python train.py --extras=["capped logits"] --init_std_down=0.00464 --schedule="cos"
Each number is 500 + 40 x the weight over its row's rms, rounded and kept within 0 to 999. Layers, rows and columns count from 0. Numbers have three digits each. The size before them is the row's rms in percent of the matrix's.

# gate: layer 6 MLP gate, 1344x512, rms 0.0894, rows 1171-1205, columns 256-383
# up: layer 6 MLP up, 1344x512, rms 0.0841, rows 1171-1205, columns 256-383
# down: layer 6 MLP down (transposed), 1344x512, rms 0.0471, rows 1171-1205, columns 256-383
gate1171 104:525450489493493566514529516483540494469444546507514588513486562584507514580494479488538510483453521513471542416522482489466495503493496508575485528529513557504526548517465510488503514538532569484490478505533518500433499535480497469489492511459457462495540549508508449519527434445470463518558537517435439460544504499503575446451470473456530550552474503500414492500456524519428447542495
up1171 103:443453480550522495465526486529467469517509577544453473569436413527533527429524491444463479510546538556470419577486523477594496527521518514530430488572532500553431455480517522383464514497464467470482469457578503495558491521462581411488493428483482503520514506452513501504430505511526496530493577507461508476498483527478452522540469507529472514505424509542481589520467456530491454524571
down1171 102:512542485510541498506569491498512407543515579485516545460459505407479483489523529454570523454554563440510499440470522564444447541456542503506450480497526487447507540429509535451539528532519504453511516470487581492395511477489526482553541490450482462522483500499468487479526459450487468555548459511510443443463491499480472519486453490480482561532518446494534532527423472424488522462540
gate1172 133:492494543469503513479527508511477535456455500505495482447470556433496458495488529525434565505492516459460503518514557483536537441540484519466559572557433496510513419414545513519530507553521513479537549514445508481449540561562563464519594501564493462472528493508471478518518430529514523430527452446504481434473466488532509527467564477469514470469532566490519452552458497504576536504540
up1172 118:479501519460548512539593483540509484456453447453527469484463495502497434479500484539519527479548511468501477522474464458514541448504485528435522503468440560530526504427488502530516484485520551516548524522454489515429571458523564453511610535514495490491513515555428453513505448486561448559473536462517484414439484519442468516423494525491484555503539552505462452536476434436535549539562
down1172 106:432556546478551439440509497532459463468521536483460492576464477458530442497566490582455513545639580548477507554533513491502490513564463443530530510504451443512506554526499467540494507485500487475496460512531473490481581505422489510494537493448582490490593455558453467493522540491434536517444452477510446519578494523514468516438530494449552493469513440486442541522428530516485557567522
gate1173 096:482526481485573431447493458515536477550503570498567519435514537507471474470547490409468468437481501524536447514490553514499552430490529585598598503465481492520408547503528485473473482476447518469552492524465422500507537501470510561455528539445550515513479539444487475467554542450468432484527454474516512467468471507531471483533500449546508525518476446513472511482515501445483541568547
up1173 094:534518617535488537523474523477506556478488468538540440565535463517494473501541486543516429473440475527516496462461477498508545550418544518512545534484571480505430511499528465482492498516454563462508482477439562424524449564502537445536494483450475501524556451513491485521450503486463513442527511460522475525513542538573521548520491516497480462418459496418517595503466497457548482463474
down1173 103:542513474492468540496472516538513582471509440492438501470496497539498477504520483516440497517492559474444540414500533537494464517526499537559509495479464541544504467539505470596521487506475500455594465393536482538530565490480529483494547472467500532414473487515507555564544462499542534538530442573489525500504517546503455509532560500548606467552435476527515551470496517468516528456584
gate1174 116:531486542508563502537483512503516558508533488516459518535503459489546440517498459534396498506501438568583507556450523400508488547518504480445561547485538543527461455489456492579493496569462460476506503512457467465486526490450494545505510454491441532562488593588528529515459462576492554510402505519502509513489465469514516455467493505582511556504507508617506430464524432517541502460477
up1174 113:494491508502549500480458449480496536470506521501557495606510514512540456560460482501452469510501545472448468560496532447470482568541536482501516546507569534511498478490458549521495608494533515431492531518473495503469505471460510484489490432583487486528526491450484473499492500555542467446504482472561435520518512575510522513609533547575554588486465539526467528512596436493423489526506
down1174 096:502551539495494496545541468450416507510495469498527466470509419509481465489506485517525527557480548459464521451544437596428464522513544432552475539588573498453491553487536467450497448482550556556591483587474575399507515535441517497554502522557493521483497501500520500527449540532452456483531523426525510420474513439549582514502520459488457498537546556541528442447465553493525458483481
gate1175 099:509519531519453551515531439488512573541447490521480418533525539453508590494548537445507475447493466458487515572444525529515488526481485543530479485501519388548517439462493489547484501508484491475437465402536514416470506440414515446492517529508441534505518442523441485541494592470534501478443486557501478440427588482548444518523487488498578500494497569453509446497536504502490542535488
up1175 101:526487476482481553540496503448469573563492486510531440521515486493525523511551464488527453523541527463495495496419521488521502518534530574494430405517495460604486439545481474483521507491541475449473488487560493475498482463432507478503540541502438611488501482494420474487468498460518499517477494516534523511497493554547441505471562420565476542512462474452495518503533462488479518507545
down1175 108:473499523437503504475480506454423592459624522508449518454512511469551538499613481518577503510526508536519457510498536459472458480542518546445527472517521533492482512522521439436479482495461515421552538513553559480455514455502500528517462449463466521496525519472559521513501503483456500557488399499460502571532533509519464509423484488521541433550467537509509448526533461519507475500509
gate1176 114:564496436512506503492543536536567536543517546543499518501491507455482520526520575492404460430530517457439508553432565552567504471459457497473547451457523490427508540590511495524500509482418522424498514545482568472517513517481552482574521540591473511540505479445492505528527575552553543483506494515531522468555498481430524507470477416496502500524540459474524524526447519517558513527549
up1176 106:541501490563535500534435513487506495492457463558463473515555483481490520476478496517480461483414534510499581503610477584520513481484535442443478514516496499457533524499482481509494497487513469410550517557477511453506463529466416476480584539517532487533469488510530459472555561489524499467512502468421541514504521547481516547471424416531555537583536532372491578520414532476555514464553
down1176 094:411507493481580502524566495529511538518467539486488601515485407533582474543497531537537501514552560532522523503539510437499473456532525521496522487445445491488518545505487544485484518549552528526566528454515448472488532486469547484574496455512598457433508509494540512524543412588454521528443481478540507549492495502628523541538592560490504501500522497470493500531484501527491468508459
gate1177 102:438493453473454454454519523555505505506487490500500572473491500403454490530548549480522503493493520487535456563467527512505472401533416516545494528488469444435490454441531535495515495488509573617477454501513487516532435476518537530548468551560487553503505561457466555550524453452444513541434460508499490484499597500526533431473471428421445417512541529530504539564449564501477479529474
up1177 092:490525465463493455475488579505511500434530522519533577469443499482511509505533504441551493542526527503391493539452505525500506473494504546450500478482470488462481521477516508457518531539400506534502459495503507480496494435494516472535521565441457451464511546533461522439512511478516486579464518574523502513520521494523508518491504475521485494460487423450515518468458498506512438518485
down1177 084:473450537522531437505476491484506528532539496509522538525486515505442535484531473520472379513487435588464517455461481522511461549522476522541523526549505530472532442498507484550533481481509550448559564468490492484525492418447535500478514514507532528518494517523519551417547498544416520560453478497427551501545497453509473566526409513504544539515490507469424506502497567517475520490519
gate1178 110:456477469528495455554513481552497511522526497505448534455551505518482476510431517483475547460510560481491530550520494526464520510488464409544550470459567510495489529546422476512537531501533549584496449534543481493516524471559429445477509476506474495374521507541496497446516480528502459487461502533614516535446494562570532500486447470464501456509523542463458448474466542456508467553506
up1178 105:408479518508490501470557550443531461511486563486503520530474526473491560436506541523514490520474492494444505520479504538588582553522466531532476517490493453447527459487509498519519477487520507533521484503608513500450486494529601465483518477462538491519543551602555527579532510440450544533523541517549501441484466528574494557414495434519453549492485488474523440457457534506489483505512
down1178 109:482467500475403478426533479540515438505499446514415486493442486405486461486553447530437460604565529478467479581453487443535479507447469553349435461485509512464559483516462522493494497464517467508511440488513471482460520467456489493507483518471510563541589504468474448530527466524466511523462530491537515457480471517466461442525486510451445486527467544484515459436456401532421435482567
gate1179 091:492438496447487503520476499491449509470530493475503507548577472441543535489485514509505468513563485490573504498473509462540440505457467553530548552560490470555503466491524496514462578507395493499464570539531578483476490480548450477451526458505464449474548528547484506459517453559484517491533531505487460419506483503501546483508491448453565523540508490443465477487472497489470478446521
up1179 095:542510578473501482531582524528471490490528570425446474513593565533536491559492493475522556544561496459580442583414525498525554511491498490528458528464497476466512550505554520476473520478474556418477484521549545504570470537455484581543497487416525568509541530496536530500448474454476468445567449445429483444469565535564470500483541523494521543519493440515506539479471481524511503498465
down1179 090:481538622519510492441533456527508532480522509515563548513501459442489548504451489483514508470449525501466498568553557521443493468530513470495547536473476512460527508499544448532456506509496501492428483492474441480467491511507459467538535559536491558481523565535410495455461415533448531584498468489453502524442469446556526453478476532509436513515476505520432494444501413495503447545436
gate1180 101:500520478490503424513478490503530524519491504547535457422543440504479527460476560421526469521531490471531468510505542572522548537482518452497447517462455497547508514435501500524470492466471511573546569523468507498548644514428506468408550437514484495466555519500553478506523538570416531569530457487489502510423463487494518519453532482533502464530463509498514504440541491551492483402466
up1180 098:482540459516485526453524519495564494498426420516471521549472456513477472531530439461579541514541475504504521530545516480501484543471535515506531580483469490510596483475548533479455553505542467424474488526487484474439493551479512556487508442509559488491457561526518550517522514554545439458462559484493529476504551545489466504532463547522455559440380465450536564426480465514501539472504
down1180 101:513477561543491485478548478528471510544565464475561480506513477464448520458552531474475477463498566488424505490540515452492398477556468429544489422544538522463492503422540462525584552497466414462500485539435485552485520491509510493433542417554478503416539464506537504506511503503465554541531423568479551390452466485490500508510494505454481483518543435541460441516511529532508529465525
gate1181 088:438513511505555490426544538537527581565473473422477518549513551476485499519458561474534503576484564474499529526512453517477524517486474507567503561521545444476477461576556508492492436594526398520520480527529499462486514441526487497453505508549472512514501516450412487481490535409471510504491408489428490548507454511445505499533528538511486476494432425494522511535509477558492546427497
up1181 094:530549537551570499488547489548488419495560521468490573476499519495508500506541450476437504470506520498463487556520476477475509470537448528465502511537524528462555592501413449486506552467533526512517520516443433448521500528512486554496434535464506560486536501546510541544542537505466475543519539520555500426484445480545450520515497467515486471514522580513536571542484511540490447466563
down1181 092:463528430485533483495514491480561567535535501462425580505452493465519493483528464490564459401514496492514497488513485443546538486502494458496504613536407454493494580472539484507493479498505517475493456518493496451508437484519494555497520468512554472489468556565542491406520559507497436534493490490527503517488512464491531541473476498458494494418486495522531507436517539515464507435552
gate1182 105:481535545465477509486531494521436591495397479456543519520479473430471475512495485467522548496560482483563498484477579575452494497508488472518556557367522554520510502534419444467450476516451557503426546562505492439409535440472453529486510498433409425518543567533513454469494552466537501524577451551511443563531488461436497530514520444468516481538525522475443518540510565454510585498541
up1182 099:508552449489401501477490480435470556482532426564446470463474522412538492491513531499513536495529499504500501526581486469457487448487482470460507497461462471545507504500465521545469456572494540495452538475470536431551497490479477590508476603555517554532525491442458495524470507547514557500507554509479585368462446489450524508521530438491498460493548532536525489463506487474513566475501
down1182 107:475475509519483528476493450476479501500570467517453435531479436458569403409539468441519541507445493562490545471415460508486447540503565541456540440541522547490546481508486559472505511437568556510482601535531484543448496505537494491530505491427601518514508451475530558512530475499455480504523434446492509401540571468453463460561542542420474511471544518496477442489494493578597448493499
gate1183 107:549528469532505462534442551509463544437529532528468472511458499473499515488533451491463535487427527511582524429522503574545543462521514495517545500487505514433536497455459568476469517454479489570511504451524532451506465496550500539464447423477427556469591540499488572519513450441495474493446447501530486377437605463513533464467530444494543484451487480436471497499440507537498515475550
up1183 107:496557482516563466415454505546538432550584551489463472523449530478613500506524541544526548497537480488518521506444518502507528518392521458454568476481511551528558445582426422444541462488513503517482509477554486531517483555488494523499428516454453471462472585520474495542518458530519450543514496446558519488515496504461439528436487505460467458520475491488536512562458557444479522608504
down1183 086:506445487545515515535508501467486478498491579435507466509514408431543532435479462483402553531479525475610488481472557473511496536441434551490537545538521427582509560462557524527480463494462580527478516531500485528439484527456479529485460516499489521512473500507524535525512467492561547516531553485494503520561497517469488532523519450524451503554476430445443514486437543518506501549483
gate1184 095:505557603511487578492408475524546489528545473501501511473520464407488582489516529529443429456502496517487513495523522528476460515488472490557473484590511494500453511508525488493549560534524541500464559513516480401507455630466535455566468418449495500503527461506583446491519488476525525545491482574502518504489498505485535507477384529475489496450426519552520515425500427554565526542519
up1184 098:507504405503565505550513478578536532466495459455493485519477446507454524510457568511435437527476452456451494401522450581568543555556519451517487553472541562429508529469481476587594491522478512393464457543418492462463543469528406510468571501518587500539525489479436469508459509544507472485496522533400508474530474529469522476526493515437464558479506495460464474469504517580502483547528
down1184 102:481510503475541556583455487473434501444452491469501533436498523526476490517450554526485499458585514521615514507494658465415558455484461535516468520520488466480453531530536421522491534489555466498495460442490447579514472458552488473559507455486474473548581505511422499456528501490487479550463480523474512505477491424537503463480503468473467493470462510505520496477624492541501463507563
gate1185 110:501448439566517510504408521540462443474517559496495449482501537520450516498514600572441445527539509503582530433499570548476524455575463537448466444487498488502448474547481463434470486443491574471523478443533527440517519537537539532474566448477464484496394553458506458488457471496505571461558500483569496584463522501540518461554496505487453486494485471485520534477441505536447514523513
up1185 098:434504472452541522447534535459518495529395453472529535497559498461528472522551492411545502517497528477451532505494545521501477502454512539501520444506424516469500509473481530477453463465459508531505483523518535566474507403491468506475504527509447486493561503459485536484535506489461454477392555549388484511510559488514502540483480529544418473494518463463465456507526519531582476503481
down1185 090:516492449506544487512573502423576432493505516494530498435468503558520510518489491481486472514453498467492550501502383499454460484480470503536462463495500471510506449524482533464541492469531436485495535553515499539466500424446522534527533490495520444513452525472495438419524513443563444478515470532496497445478459526513517541473519454447489415538469489437494472519488509427471506530531
gate1186 090:502534477544513511572500453515514504541473461452490459553543441518492492473492566495459506468487515521515495526525412517455464461529544538539481519495541550487573514531488578466454472559512551514544547558532464453507591541478462511463464578485462511455442437456516454519498451453493521468424530539497551493534485493526584466559453544530514596471539486521460502536537509489458506598497
up1186 094:484543488573492466471506472531531488488530546423462512538483466503530414489498447575550561519483511513428504465493533474569511478439477516518470584509507473510455413495548525454558507497463472472450530594434481500536469538536496469489514504502587526496457497485485512532493508457503450579540388545433523462547462541509519414582511515550459498572439436477507550520564478481475476467473
down1186 099:471490458538456528480497513516506577464432458533467471460438480525424390561467502477484504468466531547524513534503512517441499503504511523486509587549498514559575460441478501534416490561489528539523550493496439477552499521557494531463472557464443537512450444468488467542549461504430489556451589461514554508473485516459565528498468493431488447457538517532522504527504467507525551504570
gate1187 098:526487511462524611417577447514538518433524519505492506461524553479487483542458513535558490454525514448477448501406447477476484559502445472481462424560484579521538581531467448451488502607535518446508462483548507505500425539566461516491492475454499472486485499576512459503514497479557488554475471596522541507445446541493470550550517495492541459501461488461503497516466575512489532561537
up1187 107:513463536475400491554573502515525454513451464419458514521535462518460522535502498414519534525468495538488461516483492477540520489496583485563477549502508468514508501509489503479503512460537461511518587503480470496517457533443514504521487444426498486489549494512440461566511511563542483496458482461465521505463442531512463491496516446448456471458584542489471502494446470519556468459521
down1187 108:468555488432533535524515567520526472451470498478442520512472491488535519462493509512418508433526463477540538460456538551447483500508498511479475556574522537467507508567505451534604480497489571506452509429440461448540559485580569520577468553502507421528435530473572579452485504457559471507433527566553454559489530447506434426596493550494470503468486469510505485495514498385453435544465
gate1188 110:445489561471510512477443506508488505482435525545509489461491574461526525524507586504441494497518546537537464472447521569461533511504546583507571483492410468498517539497537507557504468489528519476481485464447562476507484518452529538522447525502440529521504485537443495523496521436512578490552499531472501511522457495500459408434491463456489509481467508487559440363506462490560573530519
up1188 099:554559482503465517563556487534456485400551519500572513506542565465432514437434526506503445493508415511440500428489503437529419518477511397479506568488465460490541534498468458508491471419522450541489563490545480508472513474491531446487495522477511548498494513534514492447506555550450459519499561505469488458473486544461457512468515514520514515554526455568441514588509475486486499444489
down1188 098:518507469554564509516483560458478470495551529535538556491546441491457505544516485476471466512487564441451516459449485499528435469534501520528537500507444521473475572548486493457531531453462522517441474436532455457550517469482557505525580527543526519554481480533508483418430440517456505469546482431454521492479411492482535486524553540518543446532484483467552483523422458509532555528505
gate1189 100:530498499446548488589411481486477538527474467584455550519492488450447477479413544538522516544489443500514547514480538495489453498558549489626533477455488479477476549532446511598495479538512546451440531562500528494467531521420408555486452527443488458507519514496488469506458507553487544471483542576519505502424472433483528540498548457499500543519485457544498507466449497480530582517485
up1189 099:494536526507501439557507468486497515493481508553459506460503415479539480496424451470506478494552511548542510483449470501532486471482481459477515515397487418524505551458498542551527426528547500529430556462447539471506552510459466497457506515499425491563442427466551503468528503573505455490456574519405465481422444460480469509514444451466590471436499506495476512457457623476497521483539
down1189 111:453550540507522538481521496481548509493525491433464524465491518461502524488497452470508500455538521532516603497520486516471521561476527445450482511493454550526512520486487520463537521487470509520463441491456474524537491487529537513550549454509494506430485493524546499468540504462521586510470528405479492517516415469515550472459512473455528489511512540500442544527500473470439497496476
gate1190 104:582439465549556460510511502490516536511539479477486501468492398517543427526546602488511487527515528569504496548534501537547473505482553506450486519451467506432541518470560530496509543491517536529445479505491526471474583511497498472538535493468501504485469546519503478497478492518464543593482435453455563540451463553488380466433597528536434480454469463497489456498472430535496487459480
up1190 111:467477520514532448523474437487495480445512519532412528421545460531445564493591469496514501445509525497589414464477423452533478505518549510470455414523457469503392510459502481585546600503533533447495489523541483481503489454523499509515562502486486482500508455496520530501472528485422455471505437617537469488558585461532461461533512556396539496556534511608494551457467496460463524473468
down1190 110:473507502412543499538478451543540529549563449517521530494587477507488455514477460451543464522519540439537485522529506390496505502518523481531551443492579535502501497464531561503546493528496484493472445469496484548489495542568561464543538466457507497436531429552471506494480506543486486518453499494500421492490532514602514533568511542511499460534571517500520488469457498446480520533488
gate1191 108:509454494530526466479522472469456493550479500547531552461493478438553443560473484516551524544468496524545453567454519519506467456567524433549554422462524509466503497494533472596440530531395454475529517503531473419501621487521528502509495488445533437493580443526551492491498471488511505500486448447459482467483486441468471572451514491485516458478519553548461590504416537548487554469527
up1191 108:456524474504490505514467498461534521511534477468479417418491488510500475492447403527489501536522479488494534464442516484589482483518470499527546572547523427546534530490497530423480521477490460546483519518447486443497376509519502548483560549482479506509589492496517576531496402542521490518503443462547564549409476527480424482474490493486418490546458488457491407394523551550467571525469
down1191 096:553495561486524510520490532517448468458509493497539555519518560478588450511489529471502495476471492450454450461520573458418422511473481447532511551530503541497488506457467466501520568486514500469490478504440517488451446485522531458454561471471607478568489544464509500495479477510509533497522451462469439595505475516473502546421506559466500490532487510537481515484506506529482474476547
gate1192 094:512494623487533480559489497559498466464469526456512582481514551482533531422511456454462491392465487521493469581553431504428460490443546459439527521582553415522448476459493475505434522539553494478470498534550531532464557482510444468444442523438501537531530522572524443546512460483439465454471529530526573550497426473527481469481557596504454499539482492505514515459529511538483526452490
up1192 099:482568514512527506457454565433506474470528487399474493525504523526522500502518470581498497427540505447542420532455512540513581467539473491554526554522457457560489584535499470461504456556529510461533529407507499521486473478516524492494526511578446461452495530541555531442481520475579548455501471569473536443495438482490541509527543466489508489479518490463528448589450481535472467451568
down1192 102:528481488470470555511566458425493506469578556464501457505457524521490479535486492482465585451529457508512411563499464528499479506532494597633490476485501518433441437505478487448551552495498459471484452469484502561472517535514499490457495541506545485490478524463569485420489544514465510450492498426549489546473488480515399572439542475513464522508541541511491488541463521452452469466531
gate1193 110:430470501501534528489489523453460580483453505524441541516542567609532425526492532538489445563528566496470499491542524540523563535471513534520494483569508488539472489476653453484509533521516553501530509479512520577546530477497518533519514523550531446502455452503407534471462563431487437491508505431547506422471541464516585497517560485511470507464476536586480544495523503554540505538566
up1193 108:418466493559459441493496443471430577469481538458477480592555550548498547498513377465487470489455473485518537505519522528513538476488535487482558515511490504513459575481462423512421532510524518488507509519476495541510525457569459547564503471488459452536500493502489555448462549541435473517529526535507500418552503554482470467518483412480527422485479486552440535492500442531477468602486
down1193 109:498439461560597460474536463439499486471564544520411494512494462473515474568508442501530486514533550524478486434543502473447488535546442504526511471499470479457486455477481529476448515472455466450560525478490443440537596478555503556461512506590374457466458460468518478510500484550390558490468496508555505499541526505503550525431528500517497502574474493484527475511549493477496534523593
gate1194 098:532500518496442496515458503479596402538564510565495547512460496479571482480484566562483501521450456512550509531483572517440522510494540483424506505591503527461492524409514502515432490535580520455548544497422503577480468461616441425488483487498489522506547485468550475482448450572473500461513504448464531485562467518477533500481567540540571469538474459482518521519560483488444521467558
up1194 099:492490473497444475423535518521441538562493516456418526566476510487472534529502429457478437421524526513497486490484518498461461533497511491509444439470580492502543488521443543530487529438515470485468501508458466487502610509514495468461512510449528495498563503501434458467498537473580523563516511509481488508475462570500491484486488448544502525499501556541512483440478526458535414531447
down1194 094:505460515462540532533472533457510502505546516446466432486503536466449515488509532569545540550474479545475534489424448544504455565501439492481468508499477488507485516513464567474491498532489548492508482422535520418577489459549428495416446498519564445466484497487454499556465434590495443491522474463537577508522548473508503565556493553528644443520556555520510518436464446471517479512521
gate1195 103:506588466440464558541469485459485480479558503562504529482480449444532562520519526483510432505447530486492522506505494503494486503509438428497505473530509546476480503463481420517474398552492536462497501525483574466602531473528494465473487471451492527575509441561518472516477455558501482502469491414491482450528488507464506559570530525486538494487457526472472523524555532504459500530427
up1195 100:514504565450504495500512438512426511534533536476561490462492442497587542471505495459525521446428427528460481500477545570487509492539449503517582465553475503479490499432460500478462439468544506482500476484560498571535445566527529546413421545507549553540491515489531552448494511477419499513524479408593548491522568485530526479560572497535527448553496526550483507465502428500493541503502
down1195 098:508547464488467521427483431554565434496481531473512481538450554529550543496460438437506486540477480503466470538554472527508436459470474517506520463476536507483409548473471480510535513559497487519471471490548460551468509536488495474560542485522492520362525471472416436537478406467500489515499478543553475510438516495459511546529478460478485496476534495459470510504457522464435515421482
gate1196 107:545519445512552508435525515482502510455506515547490496494546414475512524414500548565453469464472441497432523512550490532540522517511525551462505498492547546480527509516516527511400462503449476562519421562441547530568498491515560490487486448506466498479512471463502430467533506508539486531480474507509440494568523510499560438391478518464506475531585463543456539513579485527450421470454
up1196 104:571406443495499446441534484506452462485476472472468502555512478469539470454489538566512448564511479483478505482483517555565514483498511543455514565471476512472481507523466514493510490468470501583487514494548527480557490531453439485501495512520495439531535470483514497497468466415596472521485445517517534530449527474475521519545499483496592524490500461480477479445472533472530522501470
down1196 102:499512462474488487476560512437514480552530551539552450596499520506500475470575464456518476545484498563488541551545503495498556544542480518538485534525443514490573408443524484431485534543465484499542515493497468564478534444555540494511505512519490534410442490539498513419510471470475481472472544487552441475576542485542532464527466476496556506528489534479515534468474484521492563581443
gate1197 093:527508497501480478467451465481489497490512499542514422514497550491520472566421620432469558470449567463502487541556512472512511498524547503434524464522481488450429524521521487567480616561473586524451530518496534513459509514515549629539516539477498522552577507506565529489509429534497550500506475511490494528547527499473535527514504516484508451472441543448537481471565514409511611475531
up1197 098:469548510449470538524447467514489502451481558464520491518516567553483480454483549531461497497533474512486458529487583501524518520483454499491510481511514468438510519461521488548503527463531460565452446486494482512517469553474496539528454548524576494516505586557528560465514392465469530491487489511509452553537521466466548486506581488462531475490541509490446583509525512494453543490523
down1197 100:425412504467472563495487485567490495476449512490457551471481553495490516468524585491554549542487537507540532488500513507531582518421520515523525521517488494495538561476564431510451453482489488533465508532548447517538565513473539481519538521460520475502532547455560515470497513529524458511510513528561493460493468482407560483500485496554428458485472501484588541461579596554497502540475
gate1198 076:501468479551491502419474473534466453483502485538511461473517496539489537518544546448594469492567527494547491555515513527526562557494495519500446498508486537482473548506551550444502531514506473466498490490518527387498534508510533522514474510548523494513537493442497494539452570465473455515511552518421479433468488528522533431507473435523376528432489453526564461475546497463554479537469
up1198 079:487471482575466594524488588493482540494550550505529503465522553536513493477492531413464520523472631515515538518443551480560567459458484536531590478533474456559516486541464524396525491534413558531544479480505473509537441475466465509452437498428546464471509522475471551535504550518488513496516542554471505508566441486553535511518478413507487526557540515398524435462489420405552461500432
down1198 085:490581528495467496487509513473416477526488411458489503558459523489474530550511499465422481542531547549468424558428571435551506536435502540486527485442435454466419522510432492481441459441493467531524526548530445512554615460509517491566495497465499562518526507431410487460546488475543508477505470522491515494530511477569463443439491481462465551491475483560517506418546538483514532518517
gate1199 088:419500495561482430415482505509535511477477519523531458502528539486468422479464548545518482458532487513541483547567479486499485445478505490585488446574546469499481538447490512548463550555511476501426555521440480535450518570476486453486510481475481549483566542465500485506517551457495476475528575564545452463509501451493473577445502467486445495512568458422462512514446459487552526532504
up1199 090:523513510471492483464469533499471570497453538439622472456450531458538492477560516557510483552526587456538456450550419518517510568429546472518477518421489500512551536521457540467504504491558532546457529595467588487439515507483509439539523531579532498439448586469514571438518524494440478512527536474404517507507462548492514464568486448506496548502535514462528545508484562445540483509429
down1199 088:524525395469446410558542479513443544571541431455485471538453471464470511527468524572478485525551528500501478564408494492502541534497551412515518565457472494523502448517531503495440492489497593530433470520554476480521454460478386478565608502531468497537538509496563601551467486459434482413509473517546496527473568507466492438506497495487476487509509446546449486541488446470535478503447
gate1200 104:505503442479532518518450408556508555623495501513490492506516485502432483513504441464455509425542497492633447491547468512493501540576497531537495523532569499499498477500500486536468481566459461489481532484422465500457472504585558455459570490438537520489545486509438559591497492505485488599539479527443462520523414550506367528485492502484512458466453518498482545470487585521493457502483
up1200 112:469478543564535530478490508500485568461504504520514487461436551505546520471393471480465439482461455472502511481544537563480452469516463490516420468487528433522459473443471459551478465520429511486503518484477410503503557499508515524547518551480490518480541514514487497645457503497471532546477554512416524436410473460470477512428514506455591580512478542497533485456507549427456544501494
down1200 096:553492488500540451511495473471477525551526562554468531444525462484462497564530464473428492471489460518541517564494459444478519581521551491628506506582427495571491500461459519489532542474463496460482489488565468498533428500568501471511539485508469517532434493518480503419424542490444539496546466452436525479541486529462545427495549466415519544492454505444429495490585499469574568457558
gate1201 116:509548537521501518469482463480547600443471513551520543511478499536488500520491513490464561500509571555544459515518562480549528554531571503537508499433565446522576495548523540506531517606464497494479382479495448502513469471468496545558524514477556571506543575590623548493527455474506495491554510471521566474522554499524494532543482488540484461516419498531526535558517492565466488458562
up1201 109:459546447501506475438467575438557551583481488504526561489469501531477493453508506492526514547496494514484406509490500519571532509452558609524540524494469503447493513473538451458506510564442482394514469484478448485555471476495508496518537575513475511485469524461540526569558488499465505536469496471521529449445477497564410562446553471490554454546468571561510524568493528466527494558466
down1201 098:550501446540523443574521535538510474596518489608580504536486452531500453437502443516507479412501520530506494490538537485477507586583473531474579568492495538514480517455471477535514470500424541561489458503526515432450565532514494458492538552467551491503496512493521551471419577510534467475435497449481529450422558553571531513490549514467474552477446466477472474582525514543484482523496
gate1202 101:534518515530504470526545587561477473503499432505492427497476448519521492532486504561538504462497553441446508464490533476585428473523442468558476574540476562476443503474478421468393514438533535493539526524495511501426483424533424494510485500561545483547487499522518548525438492436525534531430542506493519459452539490483535544538540484538512449538536480500456469533522488536517476485530
up1202 103:479454478493479511480496402521526488476484455528449493518502500488494532481514442454484503457443450565468508540451493487511460486530484522465509566516515439515552501438519485429599491491533518500455479513355459505514514468466514474521468553404492504512421510521499530560428522466445469475489450505467399541535531458478510469548491481370554535486477445467459450466440549403474494469528
down1202 103:467478473480521481482450482517505511510412441461495520478508611508468555415431547577554559494488468528524534523529445471550465501485498534465383503550462429510486539535454526406559556516448487484510529482493521517510443460504530510588518450479512550514475505534457462475517547495511421518432520510496511399474500482470532575613536500513470438500490502549551536436485441473437499538529
gate1203 089:484472486456497473459478522469488471454415453554502419476538530502422489562518528513449477454502488509546481483491527521502456525509509480508512470516532510487499441529504456566459430450517534536445467525476475468459445471554558474536437525517495441415465525458475551509447485516509406451483511512521439531524452475534584463492446495539468495499404591461482487487533511534465486510517
up1203 087:471512594520514451560501529439515435562544545494524523564474458528529509522427493390509527519519468544515574523546430470576511457481527490480486550500445491484469551504452467477501625524507451460467486492557504449516542497545526423542515564473507477559482490490453499460534505523502513457494604465494536524536549505401507560463458494486561532495506489526517517471441495470501469528453
down1203 096:438425523458484438459503532521513491576523526456494498450575545521435520478478522532568503544543475469497452424458514452525555532454488509467487541465459498462488451494442497497576511525524545515484449446511499521487482550533491514537533461530498440498489503520526504548502474452539491513432438523504464566491437512507489522517501529510472477486515468520450447579551528514516484509478
gate1204 108:501575478454484505448478553495476420522507599484530542460485532410438495539574443454431514533506494532575431496481575522509496544561460530446506526504546467531478493427481497581482465537485504483516499488491615537476346508506441498508523469487489523461440485480501471485503494487528473485521501509506520450503463535573495508490497458485501468487592504460504493460508605547528611504551
up1204 103:536455499514486543484516564490386488488511365464486497464446518457483445526502541509501488540555487594493495503471535524528550567448445491489573458472446488512549460502526473464463484472520533520533541551434491522523473551485522555556540528518498475457481501503519532427536469483484503525584523496547453489498486446490461483481454497411494477499444552524468473406519514481566477510505
down1204 099:536478431518513555443511527512531553534524525522439499514469545554466489469531545488509464457455441507498540476454480451543570524524507512511532484469568457523452461448470445480486501567481553559468495457537455488521472518530421536463493456490479385479472442481473434640457500548541592478467505485594507532503473506519561629505515468549509498491505497520493544556481479548534446516531
gate1205 093:478503534471452479516539483581560438484497493529444530433445491492469536508513549493440509480530466467518465540500532476467508461486542500487539457437461526476526499547545489501516456434445440600541530570539517512498512540496483530523456478524471428472471532492561433437627505486455580480486458536489556512450545497486485455436463435495542511491503522518524510540622582541559510490495
up1205 099:510489433452433488540511499474419464517472533493447461507525516507460527515504471507515574493524502532490537503511510509537464521453463472498435521412464514514493558506498447526598471554596460524481432454474462478501453544535515533416536541536557469514475498512428519471411473461541467501477465479493495517526534470509543421494513531476504526532515481579557506497472520486479494453487
down1205 100:489530527454454483579479578495513608448483429578506481486534518424545552463518527491417492460477490445446499499573508514519583500478556475453538484498553479475512472413531540500517490493509600475442598509506449478506439482567503465492508466487411506493511480418493505520563507521500492454492557526565498499524546553506545470416484461591595447558564446470517482485470494435517503518550